config = dict(
    d_model=192,
    n_kv_head=3,
    head_dim=64,
    d_mlp=768,
    vocab_size=8192,
    activation='tanh_gelu',
    norm_eps=1e-05,
    tie_embeddings=True,
    init='normal',
    lr=0.00528,
    lr_head=0.00649,
    decay_fraction=1.0,
    final_lr_fraction=0.0,
    doc_mask=True,
)
Each number is 128 + 24 x the weight over its row's rms, rounded and kept within 0 to 255. Layers, rows and columns count from 0. Numbers have three digits each. The size before them is the row's rms in percent of the matrix's.

# layer 6 attention key, 192x192, rms 0.0499, rows 122-191, columns 0-63
104:157120151152122135143142142118132088102212125167065152137152124160132160144165156109086126111133141141096130102093138163129168112119107117124092178134108127097131132129110163111113129116146115
097:193128127136090117101144140102127112085173161141113146145138092152147151144103136094101092128135129144137114131126101149161179146123172113118149152151137176135146111075119103129146075134098092
107:121072092089168129135134111124121187174123143116116147147131137118118128143114110138141129161123155134109117143124105128093122096119153156159102125124145135110124209073130123117148095102102165
103:137105173107113147146072097146119109092121125115114148127174144132125136123170080109133149148132132123148138151127149152113133142107128157174096118110153134117128112152139121139137166178167106
105:147102075132154129110174147163129084126120102083167141127130148173122119148117162149147148113164141118116103115145082122155121148135158107135122141162122159099114179113149077142145143119085092
093:137109125147084121146110104130177122149150110132105192156164121114108122144177120124090126110135087133126096122126117115150159110048125126129098107143136121165120147126087155122129148122139132
101:110143089124139111124094136141192086135132147133127130124120162109080133147115122134176084128137117145133129092135124119101155140150093154099120117134107114139100152172127122127123139102113109
110:176124130117125104143096143122125169123157166131145139150150132127123118135104120122102142106120156163102123109115131171137124143154146144150111135120111120104113120161140136126123103103136147
101:145160154146099116139113123182096116131155099166129098084110148141107120121096103126139134120118098100157157142118110122081077141126138085136124113135109141106126083119130121074075151111107131
097:141146127137110109061104132124117125145149126111140143154138140136167121153151135191128187144152131102171147154156086107124094141082115111126123168118106121102089147143113115109140124141111113
099:121141160116164117177133145118164127102138109110129111145112124138125131189129142166153117160109105124128136156140126152104110154127125133106134093100136136081160166127191054160134168098115084
095:136102140123059164087115156096101152103128132148193116121162132143161116139137102148117115142144092108157099143121105127133126129099142147098142122116152100170171130169115095186115161139091132
103:139108107126144138083112141146105123111169141114106119131157129144154133143072104151142095087169107160105089106130093157123151124152126130141147192109108157159088110159145140129141125147155143
096:130055138134121151174138166096109128119122115133113091109108116103119109120159089148141137130120150132139145124112140130104186144147148128081134149165109150136084127162152138114158159090111126
097:123124130140125167128140095096117163123131136130084124127138084130140100136140119113079119119115172133148117126109129096089096125119129122150136143121104148115146119113137185157115070140099161
098:145162094069109089144153136126161144151098102142123114147113166148110114131102078153087087112104061155110125170109145090107143127137094075125116145147125129116107125087106168156131115130159152
100:078153138100139147138134173189111139111160120093145102162129135139126132163100125129122130113143162173097133133101098135085161122108126136110133094138102121133112106093125102116074113107102138
101:137130133146129172085143118078114146149111095129127121107119106117151148142116077147113111133136120164109147143112154093159152082120076156088093089134122142094133139096144139128128100149133138
098:141093156159132126135159088115122091135135110171108131119149095099122145141169100130152148081163152141088101139121129146127135134120160131092108133152116109104091138142123127150107159125138101
102:148124145102115106120102111169146147151124125151080154136109158126107108128084111156131141140130120121120170080148081086130143137140125114069103107084140136113135120130157152110163101120138098
101:154137070108124134126149119103113163136117126167127117129100095092140136113125116110206135098108171131143121170134126138136108131148141124125104125133095127100175126127107124124127155143131134
097:125179153165118121147129115147129084147111158148125114153145165111133104118165097158170127160137120121102139143161092111142117146154136127119129150153126139080139109162181119131066132150129141
104:141142116128107117131058130090140131079135165110119180145147117131163151126115141119134127155095116167107160099113130107146173140127169128145138138084143115131143150095154145125121135139127151
095:120174152113154128106107120133117144179121176136120087131094104143125106111116131139089126143103181092131168106117119113108129154073155121134096127112154124111126103141120113185117147141113121
102:134125128113113099095123130101151143149084156119072120126144156135134140126097147163149149139111117115108153131133108106077067084104116186140104110116124141127114092159082129162138136155137125
092:081145141098140138116096081132167171121135157114154129114110143172140130122112121140133075096145152137131128135139124065148169164110134139164104119127139145152111141169142138133143124126100144
093:095105126114132137160139122135126096145142094150153126094121125131132121101154121156112100160106122122121178145108161144139127136122132142114115169152152177121138105182181161115133133167160117
104:104079134124160081130077127094129130133097146135154154125124144073101132110161130131143090151119098151100165108145150125154095118120154096150145122127126155137144114131121129114111107116181117
102:143123094125092117156151116125118127064134108142130103131082139129154163162158091124165111080117140098125119160166131143146116119121112125114148128071135131087105171114157092107096126113165143
097:127148146115102154125109118117114117180112093184152115091142110123136129143121174117109140161131088152128137117108114145153176162149120141130146134077096116101133144179133129152118110130139121
096:131187124142104124126073153116117113137117126164086134122098098124137141169150115119154116170090118157113128092170116125109162159144124106148096087149088099155132146088137119122076139090110115
091:134161116089157154119110130113112167115139130095107099138084154113168145092140142135114111183121124147089135133105071154107085137143139098150158119110168138135108129148123129105128126172091110
090:115189121145149144114113085115065109103130151144084108130139144096106143154160171110147132125139149126130104113143123110139156113102161164144109162113163098144098102163090136105128101111122117
098:090103151123146097143105145143150094139115114109113111117144119110089174091158107141156090130164130125110158120129123134116124129192089119099142099127111148096124134122076131113164086100133117
093:115152127139141127119141157135108158114176149112119113139090109145112092128093119123108122105149125136106144114148132162170141119127097113083140116106105126121072125133122103148117160149135162
099:138123168165144084140172160143139086136162100108143120185097143136155124132142138095125153136143165152091094161135085056147148164134162082129106106110157109118092120152147136112113153138123151
094:119123154149106119149151108130141160144134120120120098133108154157134130122130130134078101114120152145193133143102094176125123133125131079131143172121131145132115145108132091139113162097141069
094:152097137114137113168146133126151137125088129103107159150108148133120142170125142105142141117137119124141082142138146126084121130092149161150094103102155115126092095150097129162128123116112149
096:150138133156122104102143113158165103136088100092145150148134122142094129093143126126116139098195160129150126128148102128120149108152163179102147156135132095130111131127122168154137123104121157
097:168130146131129135135121131113118158129160105136114151125145111151132115082142164137104142140060101093104149161134136171133117119129098150101134130133160125156140167133087137119129121153094134
102:188104070127155125160095125142125128126116101147128164119115121118154112169087139121136089103143111163155166168104119119088148129147104162120119132132166132096171131131090123149081164137097103
097:143146124151118123101144124145135085109149141142076151121139118112180140116150145162134144128134102139118149103117100092142136163162092124149115080153101108124118114161150115140136131148111136
102:129107135111129134124149096078152074139149082141101143115145142088116142175135127114094151149102170133193106123116131123126158095108154115107114128125122142145086100107136140104134214129128157
102:169128147124132153100167133137151144137129142172148162104136101116148137153110139151147139127114120166117156195110103122105169177077113117101128147118136104140139148110151109141096108127134185
100:093138189144146135151126105172083097119095097131128109114131151118141086128140130108166126182141108110126113137145138113101103125137131113145113161104147146176124150112154147162128152130107130
096:119095098167110116131150121130143145135169150148129129173142107131100133096132106127148083103050148088167105132128139127108144125130134123119120104116139149110100158111122126122108084135105153
096:106131186142117071133124111146143103099145115155110152114107145089160100128137106166105164148153157125103135136102117091143098092119142095124160115153105116085149139136131123131129154119091169
094:107131122153189131123116139158079163141125080102159126163141110117112111124150145130166156100105136126176141097123120183122101153117090143121145164149135080149115098090149148138092138145139087
091:122149172100151138153106137200134137096135122102125128121133093142130123109157114141159131139108116113119103136089086117108100144167145124120131129120129126115150098132119119114129104136062122
093:099138135202133130152080081161121140141136149103111153076133122149098121127099105135106100144127147155113134153086134130140136117111161128098121126114116083164097141148099131111169166139104111
108:102103124145180133091111146135142128156122097140142136140139109140134117121167134140141166148139135150155117173081092092128141095139106105119124141152094135135114126157088125131101127137149141
101:121093141124137135102125112168148125132111112130114141112099212090091121124143117114144102099119126125158138098124110147126165162085166143175089141114117125120117161136092152125171133121131139
109:114131099113152124127147150134126133142128133182142146165101143161065094109140151094131142151125147088120115178075159116124151103114149139106142131093085143125143102133139125154085141147163121
097:064130108127102107114140092127084121121113157125125125166139133129115101126143126134086148115139129133155097190148113114135162155095137104121122109104181117130175105155147109138119134095129104
094:135085115117105112155134130143101160179100136070148164128144105168115128169135136132138141106142114120145099114098133147142139130089130148134094087161140171113120165131098132134084097077098146
103:105100148078142112161105158141113112141116107134098100140204098123140173145141131111139124116160162150138179144139118169146123112120123076109130119153134131138103108179097131098133168123102150
098:097135161139156114136124136117119090128110118090129108138099134149150127152150173167129173113107136114091094088135152109126097140161107141125108134102082117092148144120152174103099122127131141
095:147149137149108124116118125172133154123096118138134106109175117074108127092141122137123173087150159150132117129142103147121137138151110183113156142163156125134102080201076191117163112118125123
093:169097147124139137117115127098105157112081095104118142159139129133085136157170118160140105128129157135155147136121211142106156115125119175134115136112099135113117210140142144121116139128121146
105:136137128141147107151074141176156110129135120123121140140123105091108131077082133115117135166139160141158167142137123104115143133149094095120076088100132077106122180160123172099091132101118117
103:139135097134140144117129169116119138079111121165125131144102130120131145074115098116141128184140128116138152157113129122129137099103157148154068163120123131185116115117130097150111070119105175
094:113098123099077142115139096116146102148099150118155148140128090163082143115161103167131137156154110143148132120176101070115108140166098107116103120121109116092113123090094088120177130124099125
106:130126151117108114101114159131161106074106189100162137162121158149102188124101135096120165138135121078115100117147107123134118091115089098109149155110113147114149104158126117148099114110132094
090:148106143125127111103106159105145152146112130124128105143141104154139133135124129111136106083126130126132186130107129100124140125174106139142139143116131129140113164153140116124149147147121139
106:141142137155148122095156139100103121131084110124130152124132130114115099074119136170150140130165124106117114113083136131123095155130096094135107124087136138128111116155111146112111077112129136
098:157087134098120133144119141145176101153121114092122083133132140082168116096086104133118099154128146113143135134147088159145150117137190159123136092126098147123117130119102102139155129064128104
095:084095139146133134134099136141186099140170104095130125101145131150104109141144086121160127157142107167120127082098141128130114122120157098143134090101166122118098125117116134159115169091172095
105:152124097123094124102141139104144115130120128132127082114154095142130133133120156090101116123121141093139104169155147129105129152132121134118098160137111123129154154105154166147150123135109120
101:154121168128133161145121120142156144111123086154097129163158137084138149135112154163145116153158162112081137116138136151123111140146131095139153174188101096114108121089118159146089166123134094
092:099117125138081138146137151110098147146116107195125155123117126154107140146100119127110116108146122079151150100120071150152132122114082139117100144150116113149072104109142098129139078153134155